Weights of a small transformer language model: no biases in attention or MLP.
Each number is 500 + 50 x the weight over the matrix's rms, rounded and kept within 0 to 999. Layers, rows and columns count from 0. Numbers have three digits each.

# layer 9 MLP gate, 832x320, rms 0.191, rows 481-538, columns 0-79
437485498557556485468526473496572567409517387447431541421467633575510407477490515534513538419544449550573431476487535454481422540483457494455480500522423420548631593392567469439521428418458538420514485484452473515483487518406557517591467493
532427543494571526443591478500498434554492521504649524563427514424433514457568492546418554508405497479461443461582492534466651406638588525456463399465427469512413510510483499533580521468539548401468409536428492511510541608467500509619448521
471548565569593478561496442508428468424491414428458473520518537551439499547496439504372462536539411442591561455534429520567485465551547534368495598463497459483471369525539484483489466513468413431482523541509443494587438529525560512443545484
509479466538466385560484504505491466533599454434505509559477517478466494407515521455517466522437530511499511524496453557502516369431401528478392539454524546603473472468525455490484474477514473468542507529521523513418518476544640554542487543
535453555591505480483495444447475546505462464483526521506488537462542474441567444492509534526500572551549507499418497504582431502634432498572489433511465542526449420525516529508568474470525496462524514530571534543568487551485490600487406449
575554546455503487453453624491487412510504395481419469464511539540541533561523456485469520521427581484462564481440549524467523543492533492467519439542435491493536491545548443532581458568477425493527494447488582362472407537465498596523447447
511494585594532450532449466558476390503475493540448513482516496540544576465578582479451421506454507470460523430496650479493534466489457565466492427385475578516503449502557520473333450557520545473449489501494523432434498481421556479513562564
494490531644451471434492519484504428531539533517495560498469470500441528485429497502520441486582559562609411482565438476444495514491591624493542483523497540549556460475399428520474479432480485443454457586464429551469420458472479440574525484
538480547516492493413465511475406578462506528558538550503494504408465632496439383534524433487469558516470508471472566481513438521560604519541561461532539540450527415533469514655361540543438487513573522469506455569453547555427604478580503536
484459574457492514439445451375518495573531555494532435467517537560481455432435604480545404507509454447478518453415554564514486440509560484501571581495562546511518428529574470441393510471467512618592539451465500454552579511621529487523535434
554485491496592477450526482531462572529482606489553562551501474504451549488383470563506478536592530542497426553488481542488466468502600515570532541503526545417482475512460565496557491490437521464517446503512507487548402398474487547531439599
531466486494441468529439511451425495496544563404469423532556438523461528613423431447462432488494501526522454534547475457546563490538513523433397463515451549491490438531576432474427460555502537577565493494574517548457423500442504491478507503
488519488504596392499469537525500515396414470619479404546547445490516555508467512474526492559484504593448412472405445526498498472569535355500520522429549434549460410589573473487500460542482563488495478530561513552417528420497446566568494598
548579523483547460441504556543547489502498440460477442548519499514486581554531496515458400522453537505486513486493548532499494490494477563476446553529511551543506508488444598443488425517454477489547515507481590477558492576381434553568518508
588405517606507491485566378476542524456520492400485565547526466493528491604485517434533491503480530509378487503479554542509527459570545444528559487552526384520447514435459498515473485434532537407661480576460521541533601429537566559492492504
418544511559437525599511484477523458559527553504387499515525510567532549446467501457496473462485480437476517421437468538471381501484483552486443454438536499476568543445493525423450556541540507544434465505430515528498419509517587503513477518
510527457500540521539530522493464515509553513465544514497528536514546536504441473447459428537481483487488548583431438435461455469489494415604500423486459480423497551486469476438578472434506544506525539510394487520493531537419393504414505465
546487468477473518484500409468588522507439454507522515506457539550460514565508493465493532519521472559523525556559503584434486434617451515571529449513538488556477569512549489496553482528491403434530487399407488548477497534511569553519527531
502497486499510551452569549494482526564424498534574593427506486573531533496570524513460450463538496483442476598429544472453514480384562528556509535502440514456485511498452629492423388502559464508521460571509477505493557526547518489597467489
393431492440473509456586481511581464354473521511482514547507465503486492511470484523533454624590529479439462529431460461498467414496496418475531461474497465538533417587581499549492432492555506502436449495401567476486499431462445589438453494
418477477518398466537507418417475496449481490519482494541487425521516441534631488478460494429581573488430518562513528440587489432574484539559500492530502518413498432477560500401565438522436593607494464509462510511552492548508510524547551484
548511516583532516521548471480440437429517494442520521541375581540512511400440520499512519452485440524434515485530613533457557412484533589420521523469431538642426577451511471445521536488574514543464469472465487570495501539566564476461463511
542490515494550476470542467467494556494485513519519452495507507559504482524478531470497520529534448579510492583504497468543604483490566493523522530497485493509420487534524523552484448543544470474475556501459503521464521514542488494466479423
508556518439502569507437532462429620456429453531489448507445416460427500455571553539472470472411473417599550522509470463541560556544455621447530523484410444542564478554524492427407378501529521433471507462503583459528454557548512511492433495
506595462487484541539513486528543457555420497494535546442474507510492508487555527540561470524555475472538512466618466414450513412551604476502561511539534485522540445481584471469533592577539541563390530532533465521509429467496487577531428397
594452408578511429496536425554509471551488480497421538506458487486443487413537505490463515348460560529513573557434545539476467386461535528525463567462421494500556512617426538593446557506532521531525550544461501558516457481610455528555438517
538487508464439504380475464508424411438494527425513467509522451501465458471545468558503530559350527479515505393521556504577495514499474607512476609530612620567478502386421423539471490480475474498507417561494560478505436475457532439500463508
523535492493516449490541550550511477569458667528494493529526493484521515484460551466572498427591501459471523523462485487436532501506473452445581500438524511569513517471492520516491487496469536471504521513488369502522500554497412483440499507
443472479557604483469568462449442529478581496494483494490594587501523425452510541525431474591413591453504413550406485477449553522554527470542352440561483550461554427483462404434535466489465456484564464460529547522401595470488462429466555394
450527547593527516542471507478468467507525461470584504526633484474475555553546456560464473450420473491499459579487515424546536489529582547521498385544506477514501514495500538492537497520577446444508490478464541519537515426569436512491538492
555454468458598534497479462569401513466387454467596387504435492547466451587445516675558499481492532471525526492452483438441540544459431479458556525547503486527486438605542565577508517494495434546487433543559443477424401609460396557503400533
641454476627453540496608508542490494399518481506582568590578537485506519487522475522531521465407435458536504541557633490460514516490510585517539524442441542364506473579444562522630491565444460457502471527559465488426488574520535507429549607
444540551486539479515485490461468496505583466482419409553523523514548533508517556381494544541557558447458429535499464635524440522499534474483522468532580525567450508446554527514458455514510484462527490490421486425513535433567552522484556461
484593465556547456432432470454519489512497517506468543515440469484523622412542576497450510482537499510477500477541483580493447547469531539548542555429432457543512395535498505468479456576518453517444604586459581552479430526445564548556516450
529495524543480514462481419533547442494554507525446587512463493598513529459502593466527532491540459502549422464452471480357461478454419446481489488568502541468488479466578445468524562495504520548506421507524518431495479491490469470584523580
466522504636502474507502476482529400566515541576545626447389538437423491533520521514442540561442534498488468457556578495464489438527511464486634481473461589585429541552543445441615528402425536496499568498567482562509412523529498479467536467
391487506465516453554534525489307463513445429520494474500624548470481528532463482530442589467441454453463474544514482591559433439427527456545529412502558464441571458452524463572612483536506445422528484484494546477444439453450474566489560554
576419599496541458427599455566497432534485489532402449583481513545478581478541522415473481505520496451494535428483495507537466487529609469481446526496425523493592535530460514582537425551515549592413495482468473561532401584442466528480464519
590563501476582495434517624514508540478491435482582443500445538453560505529496444464403554468519444439520521476503459468448551535551444411504542479491482429524431447491520455520563446474558630552585571600516524550496499496505548564576413432
436574559562464513465521414560495494506452559524422427478476375432485469558469371469560514467464389450454504482510485470491606551564540496511535541338516455464502411468583520518467405476411472515514503570541479476461489471387492563524575524
516557490591580451466493474394442537521453476636571549571444531424603425520594484469410373505458488455502441550496409462423542506415548531433383501426466393509541499478504595465462427485553477390492626474511514557536329412455502515488554528
487543559465404500454439557500415537509427571587510483570513584487491476541584461464595428492501478470427490466442589540568431559417557477521443548439571439507498467584505471456514432462477477517477512574605442480618523522483492520556503547
538497509471507437588482445573510643558580490541485550395542550508441525490503434526496549507539476438528463442478460506383501454522477643456502504454497466338575518469417557559526565588572527499518539436548490504540510514551488495451375505
521467471520469472470603537554359517414489460466606570474516484477509618582442482534431420505497507596602504429410440418517536487556508485561531554443528592519548526518577598475505463487484445514482492470495503455397393463489500414500395525
467537470496591497516515438567505494571512518581508577538501466534484479487419519591452470520520495499596539548579509509522489529434395507479535466469477500527409491425476446513604461420502537443492567485516588444486456596404523504542482424
466455426420554491428463522540558511569561501519532509506452476390465507533501551476509530508528544521426537464368503576473568470491629497604586549517424419587566452573423511502448497560557431440464459472482482531577532404559489450473451509
527433507561453470504496561507479447463583521490516650482525515531468426496491461460418484449488493541397499597474444421446398445472585450536377465547455533514462511503410562542394433563584575539498512549504520511447506456491489504538517565
467472521560522476433607573509471439457519512467478560479478453541546521508515518446508583495552552500446499462439591418440483412550423466448415508577457571512542449558481461431482563468591580490408355414556529510574573494535614449499488463
509487531504513556538457447516493457534494521554520491514557481415458411483479530546494480467492546505548467476429573542473531519479586472512568562502596432534402512501429435501447418555489527482581492517452520487484504520558453481491494517
477492536609493461523544528545497403529555488488509388522507538554470495570451564457514542435475464403512605517553393489473610397529494510527517430498473474477521506536453541508524487531500489533440479498517453507516540542522518588478490449
594544459501509465530398428499537451456535503601569442610446614546473505511489469510422508388552463453510587553475433481565451478587506517488464554517506492520436426493400486499538438482596447518448514429499465564482444518507528566549484555
489507550534484535519492434401577480461473462486566495544482512495528554531458446518413498504463486512503596537551510480524499572533441427494496544459474564539556483422542498558533496441448517495482593401488575495483537341549538516440523511
582504438486498536589622434496370489485498497555423515447508384602372521482540554531576433432544401471439477568521484562497435483459497471420487501519539424508546538487396565598583469552542506495564456443416506390591533485485486438485428587
541450523492437551490446472496553536613416409515561446513521518521559564503518457411491501490420509529525482557571642462451509511523531489481555519413428537486429406434476496507479389488522494524467514471496509530421481485487533500458467566
390461510457511522480645557469496507501436475496549502503452510516614513493542538376556393501606400481485508527462557479459367489433528467448555487457518454398559374589487482441427503574545502504510464562541538551638539519527541569548466577
500507505468507508437510458427554482568522509479471514635492567478552416405559543445514515460512403523485499476540504537455469493540478538422448564447477535417558502453401513396600508517589415572570573509544494521549455474542479578604563467
526412514507532494506553498531558467517496453576505492422522591533546563513524457485510553517469431522460458427411449461467428488500590394501467560503542414549499492452537510526555479541532451462572492495487490532456453481521490462482528491
582471414520466519552588541517469478497556484534474525514525574556508433514501571531528514439445450495498465492542502601561469478555426534387412512512472477515498449566505470440555487444470496432457456459510478510519443522479595496499490611
# layer 9 MLP up, 832x320, rms 0.182, rows 481-538, columns 0-79
556496508524415491501504564507534517434566476463412482524551603603462477539428462506569458417513499424470504544485451477493372470444484594469474486508538460478483518438549375552481482526471462567595496483411512499530486511434435536402485476
505507484589451471438484497515463506497508582467615510526501531547463530525477548483470512582449498475594522504534500613442489431476529502479500567396548496476522477476505525491513496461390465490548544562534529502480500526438432547475572521
613626539486464465388388469443406441499523482556448538422477516490620625581548555313389585537502485524484477546572535557448470473515570493573449477465512441501428451486530478512497512466555575479551411538479487514545524529516493510511567532
552557468524494407563568517490540509485558559580553429532506531506493497443353579450592488566502521503382546475442455543569555489482515436424477468512507501581436486502505479532419533518459464557495570530518536497461559500552564455500429511
526484422456546487489503481570574505424533484550458463535487572535509434603445540480419523486418494495644529457539478461407528469496493477517555479528468361496539509544387495441477466483491546501639531473570456465502493422620536581513499526
547477529513587451496583567479558478529523499435453483513392489461429399474522471551556584543498491467515495482520414565503472403471578373549481431565520496473546494514515524469480575476571549538460498463549436576523588533425524547487573482
422404470360506472511562433469475496516555498522548580420487536542472381496512559473500493491576474477462537566418471456543526399514474536575426426529499580514484464490564528498546500466442546577588486484544467532544573536461516509464515558
400391622562418455525426439560479602527545525571535572496471484462510430480436490476543508450432560538532439355547521510482443466558515441516514451503571428551530478457447403440543534495542461401476498542517456629432493491454596481437471523
491481538591601551580544577558385585478473476466490504514518508522429498501557493546460567546526436564411541455499603513506614548475501527486445466520510509541468483398556510420416478479468552513459491497473479473488513487513595533556450537
471556501541512536533596545590358542490429442563534569496410495485579523446472586524579516468431503533521518555478436445482544461459488479471563465518511428417465427550477520591572600523455495562475492532489477503492493500423430537531504477
417542566517523462508543593512476506521533412578495465446445542551425457460480474403600469543486505491401463487455449498545522394546452512600406522448433549521537592487477489490538513534530511495483466490492508508471503380534503501507504572
466545571458522585464501552423521520556449501473492509526470448477554593535436490404574476597506537475496527566478504413538476554473447548533494440593492520498485513557523436455499514576536451516554527520594598444438469473464591566520576449
533525514512448518550448473519441457574516450496564570432524503515531515405556522493463563447585484420490474456526538479517589569488597455528467535536425485408516508443468492523510589549581492493451452474480511553528389526511501519432530437
542548543503460547481542490468503470520562501460530535457482490477445491499514482460506530507489438485513475532544585458509519432483483400522483497438448489443539498510398535492617517458633513478503456506491554614511515514480589514482478492
484461471546480545541459456520464532394485507473535527546442489546552531516497530401516497492420498487409532594423500521581615524527540538507516536605497479431540542522422513503461557514486516575543476485498524485608552551546524448436535496
546464560484498467510484552458446460485492509511456572545500542534475443506565520454580496524511400517468498510477543499434576490515459470527540450514557505482513540457459511506540528457446478492438474414533507503596551531467508605413485447
449462486540493553452509450515560511448562482532520493468557487521551462342553600526384466431490515399452454471411527467492389462509571370511466479488563408486514525503460426611465478535488440475532452531436525439506568551501514581521525563
499522545466473516479486594480451417466503460534434522538486574454494459628494477478520558468411507409507478465542506512470461571510493512456446530476440464529578487511567456461437569507442531496458528466493507496513515590503493463541432556
527482408473504518441491474505456495485470538411605478553520505498471625473545496394504521508546553490518487376513524466493520464508433454437477525502496528583444513459537472493529521595536566370495403507465586519443528401460586533490521472
515463549491512393407540523416451487454383491392451535463498532580441507462409568462461535531532499516526469551435467468509549528415486456509548526471460508513517477589546537544556518390528578466489433519485546551496410493480523417500527561
508409473518557481589359462533517483551464435483525489555497519506493480420528489586478462556493516462383551426527426379485469514529562368498524515463497455492443523510502468573492542521506515469530429524447508443586512575410534435428463529
563538459606511338516465533473407510454544597500527587491467515465444526486468542511465407524525566483510653478602473422502507515552502447592353494467669558492462510552463424482461533362453527492527582417414506586515472512491565474507502468
463523537503522460470444422567542605468552435478551498449524476514514553550495495548536458501563519592441541549490551538509570559534501552461557478498520433503435529423564489542535489512522518489491575469429455450545592464524539498494484544
491534476476493542496548515455585453441544476479582498511546537604504506501541561509449462555462436540495459497526541573537490485593466587518521469551400481498566551505396389419493431566547571500486435526412533436507477446526452511646539531
571519409524590452440512398567421518561508426532512516520477481508489480582477453521518508571483590443545430531473509501526454511442497476520477497523488593571507573517509535533430486506470477480537579512452571483536524507537478515539432552
485549593534549515515481533424570483433413554482445509441560427456464515496543560486435546592491603461553436524480489569463521659541494422515492409445563438574494377574572439487561622548433535398517515523469464377462476423565464491461501522
489589505580490500544502456462642405483483502502492520377472542459543496561515456495509454489490567517435459466572516516446446472547530548532412559492535386468440508520522451464430527523558517504552510541467462504471494517482552473497468587
571493543397458470519505481465514562573510545470583417517515541418497571565548382450532505563557495439528457458370493559540542518489527522567584463508404510463535522506394513534523498504372470485475509508536492457513476497474441505646500433
593548452515498492466538508438467478578454549490475478504462533544509582617508456469501465471508513506462516446491443543518546465455426478477569604406569371507456511502460527522482570472486478560435465564489393580546505469431498563466492524
547442489493585499521506578525500519511546519539452466458603492427543542465539526498508505456395587369425563506520463426531477507512487488530602471493529466483548466515560476477413574423484488484480453541515544490467480432491491526570440533
557556472376502405530440480586518464489588399446460458500489522487577543501471404393549494432510473501468537539470484461533485508547598478611509557542508531521510553608522462465430493520502500536445485451472498434486500442492424477505468451
499493540526499516444520429490516554529477536461520445507459604497482429487445578483532493534532494542476518511447484467483459549548486655535522440437555491475455562602474488481522483509510507486475448475528496545568563538485520455419534452
474503478402463520472421554486541538387531509472591593447520528491527452472476463519472522544477420524510525528430491509533495468632483504574576437506530457488430463487536448525529488452590517541542539482552510455493592503445510495434471443
512428464466451449545475371478534521520430436427531488464613455561502564461549398504581500516524504402516524487449478456513509582496515589541567464518516453611464498492411505495476563524490429637507580601534487521522462509566542491443544535
527447498528473501535469490478556455506555488455465535489516479475494489534513485459483573470517494505553567418503492527452517631535462512581498420501510411490511492473537454514437528533474434498470423541559538527549480601452447510485557553
619580536444481416511507413426490496404478464563496470467470510485451585467435571517537507573498485572462558410520487520535514445461507481370500456489488510551519430550446568529562516484526538565522476405441501513601501548534470609550492533
511479484517521473549496438433450495550538526461463416535459471435477478491461527440607480568521520488558379559468510522504565525553470492538505596527508484464506427489443544529450536477491426546531419608469534541431549465504488431399459578
527434558544428542528454572518513484399550582412488464426491627530439474467460488494492467456557456564509460457564537585445563507537424486460486444465523565506503526460499449550514613446502406493361450484437465515578399528399600511559509522
567492446484505589512517580510487421525574428583507536499496572528496470486583507499516459529540452520529502501463506505434500594669489555518590478420438477505559571547490431557468460465428535453437488593510423494580490519475506531536501463
445488477514497468507512474524462510485560455514602571502490464504553481593567597518499525466572558419504496486385501538470573533644463512602504477494417553496520571493564465519505500459521632533607469517545489420468455538547500507471483491
448423537511508465440418497564479428520497574535519457524546517515511467494516464561528481427600513430540475496469455520421530494502554463518606486487548462414423494600517596567440504474537488359453553544547535526481524463462458428567582426
590570484573463458435414475406481580464441539532499569530515584462490458547481506508482480528537440486499521495503534618513469501519508549453496499520573534531531453553552415575427557537538591446497557538462543549592574527516488502478482462
584504512422505586482543497528554534537519507425488408540572431524475517477538399520335459472547478529494566525493519501442426564633428570547484416518433542492586546510527454425464472494583485471470482515499512553442470373538605480459513488
546461546439415447536572476417429525431441423461566440482517535534486571462477417505493471430348552484449600570515495445518455485473528504527511528488557525585461439431531554504528333487488516466522489513470468487467623569517470517491453424
453494453485560466570471515545474473485564438433503451539559592489498543473517478435469484482426510452469470509502441479475529463388545501521543530407414491560586449501544485532416492495514529507551515480485466574459496587543451540518522525
506499469465511524478539476481460457485434442516533636520453495465518401519456521422497534549539526446586509470492516561527645452519557485472528513490503514605578500505498476465573572537496524523539625506460425531513435551530459472566558428
533449528507450550530552419581489547528418489539497451504541451503510524521519449554371557500541456480511488562469517632551503508463468513528580544430541507535475458546520456543515516506464465409548492496555426592468474443491479522526537470
658568510520498540546545529408489474471502518439526486445433416440509556491446509486525538482542476533544439577525508508430471472500519490433433548582509562540501464528452461529431547482480429529480532431543508514514585532514541488468556477
466476397511451477490490448481579447559410448382503493529451542525524459490562474462449436440497488522468499481435562508535547519458449611418388403482455504505554452533521597493545523462478488491532485412399488449464598520594500536545520487
499431489534501459473555553542540483534400467389558507492568492465496480550479467566464485426554577548495362571429359536576473561468502528495430386445532517516533578488498536432522538476527477468617498472586495464479431495522562449512563482
475540494550475567519454488511500544619535524466548563503461504575474525491515508482413451475443474463465525513503439446558509532433563419526511549432548505514521570435528556536510563515582392515579396505545504487480554528477568513401455445
395415488515576471541489481452592381512526594568509549467592523545475395508503528497495438505436529484544449448529459487480475434493544512538516473583493457503564406535482451505470482486448448457399470562508362532612475442445471526492517571
499441552535558508555551470473518512522536460481472532570425521397519509498547562499465515460508499459522431548521557481533515577496453394504417548460486485540440479459635422508456553611467478600471568515530468582535442413535504397501478446
495482497471532501541516491494538603469613532518495513447451439492489558479513475608458551453615476424397524492434382507563579449463491540426452400578486482530569540532482523487448533491491493482562429606552533426515508477536448555532459460
504480533523446502563506419464487519444468521610488482423539423393556503463452525419509421479541469458368514545538435463494502496449522476399557506448505536424507563431511501518502480499414406481416540467414582615538568557507561516476465542
498445553599503563556591586502585476483500535499513471425477510562462482518448538476416401518516501451467478474499536506543545479485501535558381510477558468521405480462487505498458452470429494418463454607506425474523427447513511389519480455
515455529488542476513466488512604450539510520463500551537574517454528424467488502448543505483573550502401546490488485410471414480505440490497486439489492530527539459497462471536576513536447456552537531538411476498459475500455497525559507431
382537423467573451592449434650481584564508536465511529434482436509447571427449444451500466551545493501483410437577432585502450510512525654537483460517463425437395609500552473500478518473527468487468567485520532586494507471484464485482535488
# layer 9 MLP down (transposed), 832x320, rms 0.65, rows 481-537, columns 0-79
512547469543504594473489474597448525457436483514515585490497551555526460470553419571442526432510518561558507616538638493489459525606449402432459569525558456560465548438544421495429480471460609412432566524528440508459496542456612527525498591
442518433478550494462485485444474473544496484479527531628443491526404525436429458458491537494510556414544449534511556541517390452482523552490530529469497513433480466529449549519462422529528539479422468536405468495566523572492566457452480602
653541566494541463393488363524498548474487594592476535494492459400485531475372550430461490450492538485454536527537563482524480501539472480561459539541556435542480537488472430519479339450589424442542474491493458471510464607480530518617508454
551511523505592542626488446495492560494527522527540450518526519534423535422486466549679470531497500556510459475470576414501462570464448466584500477421604464493581543457448542481556568477557473449547460416490450447498554525477473512532474489
539449501456478550549514385495510457474546488540583521535463545475464475455563600475521485530558457546518433441488544551411472482507561427527556558380527513473560546564477419475526512556528440533443504421482404593548573485458472573442580497
518507463609499465496534462434462539535608525525602572475553543561484524649453557515512477506573435458503477525448501520570499483493522603533422500463430429477506502490595522493495530472464433515478550557562466399482457526488611440479514471
455489465435504547484583410512562534471466474601519487526552502582506474477400557503516566469457504482572476493482540508464564456497390441488449509420509514544492534553605653526482488438599453489531486513486488428412454504522446482480468554
442488427493484481494498509512495510527439503553442512559516462557562462457510433487542551574529477492535394522465423536456456537567500496536515472459463378417451496537492456584560425582410466527561442489489525440480402403534450548457491496
531514466468617404540446432479512556639609530469494472557534521542481383457420523445501545556542569572465427562505518588587648497437512407432528475558542526545540364530394553455412460542442591473507546475613457409458483491563507560490456556
501480501598546502457366552531482538459546452545441453609529483510567499473494478491526552451566568541450547489511533517514521470552595567531518518460477610546504480553428506592477527567470489509480549500483569439488466487538462519599575500
454577497507547582483575459494434463483509492541456488442557570542450455537536463500505464485408510464525443459467425450542503463616492576501456547538576503432441531634547519510507508476508406510465392499451459458453493522531465461571452540
518423416466461485517502470547457532506463581532420449493479495571487471455624521591481552465462530485579522478506485470551475605561497510499535497520583474458417511430506465472447542559501490460469557517516437435437645500503498431496464495
553494513550500526515546546527498476434467528614447489516515468572555501524499546468530460490523516618574455595476437521503501468502485431602460497462578431494460486499563511445553466569500546441386510567572477557412530460500462525524497514
498510498532449540510510523521462488559562506460461471435515602513545574519439527476490482576491444520422432439528426453549575540435589451562538524450517418478520517562452572483508498616496574492498491494545522567582449404523602466441529442
566512510454517454403481555535559532534528517499432485499471519531588457529451499427459550503508523533548525514467479438587448504587583511451557529574457452481454517520458489482609476489493472573520426459499410498537468526383412531459532547
550529477518550509394551505447531512513477483491528454446516365455523455465466543475594396487420491561583464504584474473529480488518547462494544507535507478474486511557513526429466503524572551505528483585543483490545585574476457457569575496
538513555506462511406630506536503585455495524445492532447399511480517491511572501527609485590479512464540443485617559671569459493502473531505553589467548473548479518515531506479500461517448437378509462506494453588521548526462487478473507397
477446543512468493573503452509650529516496408495482421388583440446466521461546465432538481450585518546523425580544580492504473516567479451528494416523505539552435486588536553442553468479608450502496538483486509577430549463503531550498484570
572423467507579564546509522482484386563466479533495529554492488478502456489519620492458527467553443507509582466476558611432495392454607520470481534636463547474520542431549520490530375427480440442589548567497500524565465487466422528490527508
542489487492424510493507505462500465493512458547564489514410488420436446461480508469555470445501497446512501515569471517560486550479584512526501515539513457544513480454554524528418450568591442502534457500489580537428442475480568473385546511
432530493512645504445482433512519560358437518509471628493506526490400529510518555568636518522457467559516578397473522461495505573613496565527491580530524461501565559459549510559439489454471543570495547586485522453517531474496449522477456478
438531545483490444527492498472530491455476483557567525378545497509487606477364479528460483449475401483463528579506518550480506515534489457519537439470522527477467454450560618459602479463421509538525512538586503451574510453503504570531418539
543538541586546511531507545562435354456506477489381460457482486448488556503470478545491548484492537562517510542507519532528443594580486542432546474516453570570468451497400512490529510574475535539481467497509522494491444548444563437463482550
610529569460516507470513540523471490512516447597507482569453550506503433483384543475460552484472439600475550481444451476515542496463515506494546515464525483483497514473412501478419478451483518508484430433514518520478454465442507477549578560
531493482520553558557571503532530424474385538556515520485434577624529553465465523480472494470484412451523466410498499441507526516484530407563459511617528414526410509538456475335590507472463526549504524594475464411566558484460488549434476450
523456499468450616517516504531521381499488506459511587487450511516419515447453543505491520475513523646479515505480497481550541492529421553537442574629491508435529547547604545394526433496465538436564484479540572440538474453454444479477513481
449494472526543608485407447526529523647483528450517521451540520481520527484545478507568485538530523483543590489473487562552505526512491495531384518528532525506485501444533500476483458481518535472448514554493534530427511511467555436491607494
499520369497618425479569439500500489461487522624502416535503501563523472536523475483505602482528471456452474483548455489532482531471511489537544497530501555578463507467553574599457595470595567476390488525412450551510554561542478482450479502
483506455502432543602561495412516506526419447596490489531460505439461504506493527456516501461584498511523589546447494523521526558529450482473547551506576457458494493551443500527493468551495420576440465505480369495505549467452443430548460507
435449493556464546575514549517513495540432471543539474596587417452580559486471542559500494522478508398523488462496449558404559453527461523614469405573480522505496548489465566552521527429579456472518581521501452510444485497541584497562539550
451504486502413472568434493517500461442521521486507545470558515522506524388440402480512548556544531533485394547503475455471505512515469492461523505480521459472489475364520355495481510453628488430504459502506571487484500546510541569508524435
568502565553484561424450530429468487442450455559502442526541495499468505496518540521504529425527462491500622534548558456569480460478555523516556465493423626505477497472433594501515475607506522457571517511487464450549570470397532558458437530
545576483551509471470569487478517577555515490557641529560440482547532498454491578462438470622518471525440495524491528494463458546552518480606573510415464409589516472521430512550540450460456473499523460479597591464530496452524516494486576551
488522532529466485459532493457442500511532504474472432469479574527518494518438445504547512427491497522503427538495483553512518598472422480501581557387516523459510545587497544469446551604465488485402524497568452500472521517503506548537396513
513514399398462481599504471464486524492481474586453513534524540456447507453484435533485612549497451432543481455436487495532611450490473489533440538489571506497419494519500528468520495515445397530479588491524465481490512409528494570467604480
526460470514548452534624535552520516413458469572455503474436546452583492444508536544421435502670520551481463504435568452546504580503413375469513432472425555568507570486547489512507536572488437546461545484451576531548597479483507502496587572
509506541503483518485436597455559570533486531483558419466434441525516437533446591451484475462542491567420507508459474398522479431519457499491458445487471504459483455503491360492523544572442490537423535501557475423418481440499521520502590508
505605507410539505427482543522477508508585539538552493446558597420479501496499464563438564512451443413509541511429497576488504566534426455518606495497460491541496482456446500505521478497497521564448528513514558367480565492481514596519570528
506476439576450556621468435524578546501501502430472492476489509575557392507560544489536384559545528559546540541448504492495434477462506485461496510388559557448506537524576506386562507497458490515460388498427524547536517456490437581558570561
497463530548534363517502460489444534522454473566460575511583519473513522542520580522465489404530614527504404562515455536528516529390509554571525450494509426496505512513502509434520512424508577660511443436483427411415507486516523601541501569
540510467447465454443511332556434453520405524523456423492567483569670492526501524412484523457601448489500456533492477422412501512526512538433570535470545494439478470529480503505535538432525519413544565556480457554473554505412523489502425509
615459501508547470536491551432451504465497504456516431445522501401428518573420482502365481496506410534556518556510466440439470494541542492496532527522588514450501490498566460589531624453455544585514466488585455534488457565489526511482454538
443449411447522486511439458501475514456523608499480589440555497530518509531601511482542623534469477527529510491527506557495578461574416499546470479502468449433517442568419512424466539494507508491446522537458464462492447514502488496543496503
535548448529488509567554464509453571439579584556528551553497474465497523506507530448535497479507548624534627536457475393527491592489498416507609461461561519461511534469618562554637417492529538598443543505490556467539573562526482507504377506
556455472540513561494475459403405443475494530552469536534502444562492413504567384561448536572438476455494488477597461509452504548618466601552504450518478546573477453466505559558509504525535531522433532460557517487467512443450436440553476525
539421538479508446582585528511505568478556521533567442523538468637487493559431553546488455486493512471455526462480461476505453541551446513552524485557487515469475532456523501494481404484577471470564479496561520526543578479551500577525513490
492517509514473528506459565556493486556467493503533376485479510520611530546470517487451504472540500482488525463481539518486525574458493468529499521475571568499554430568432472549563460442516523461522463521492460419469476544514566526470473529
497406468553454556357583544445521560525464475541567565462482402470557499470547403511460472587443547465546432515540422470515571547542513540483470499428550566472418488576458525523588601495471490554490568531495514457465543476553479511555520553
482526501525450612444483522394508525482484483422566475531474559562555470394550501457503480423521485551440560574498519517524405568436444582453516434412465563486503550456529481472491503389497540472651402435549485457571503451482439540544440552
536591635492423578452576411503542511459531374440570516509452510572452540476418452510435500485446456469524457501500499412489472558542541550448509459483445552452484526454519599443503508474532407415597522504501534484509526459497443514406455515
552467443551472535500509479493509574496489574481485548531553582541527412556529507569511559556432479469519534472488432523575507555447374467504528458449582422491560438495509513466483410502510445529563465467468552459521421532555473511472622494
524422533439489428509502452552547549526497478545596628483537494568528496555535513445547479427479466489439500455448532531484462543531484407480535494581516519454441527481385452457540389478551452467397517618513420564542485539469562517567463496
421453576524512472495479474457565529502485525406518511521482441451528518506439476510485581566481471515362595508513535527520614492554490360464457624496535535441376446623528494470426559470504430484521551552489449512542454538487588514466483460
466444524537507521550487416475495567518417518547595573532490480520512580416487491462487483544483460514506422528543572557517481497555472508472595502406548490482466469510545544465480471516483475565452547435512492511489543506577487456472406461
511461487455512545509522460495556525504446522486572493431471588487434516551465539468604456454503510536487516491481538524481539458470516477511568529527484394447421447500519483529518520541550491541502494451525496532490548463517518525497436565
479478471479346510511468520452538427498522491496523516489503525550509479505528483546590447486428618508405566483483436514582578567507367511480498511416505464506488477513607489412484507495580400483537550645489501507549358523490564426525529506
493532566546582406387519496551522525520474417490549549438584545528522418530541521549495474391538505450574429531457511405436481478455376513482553526587554523487425639456537520522503456444461451510436598512527419384506554511438508440467514545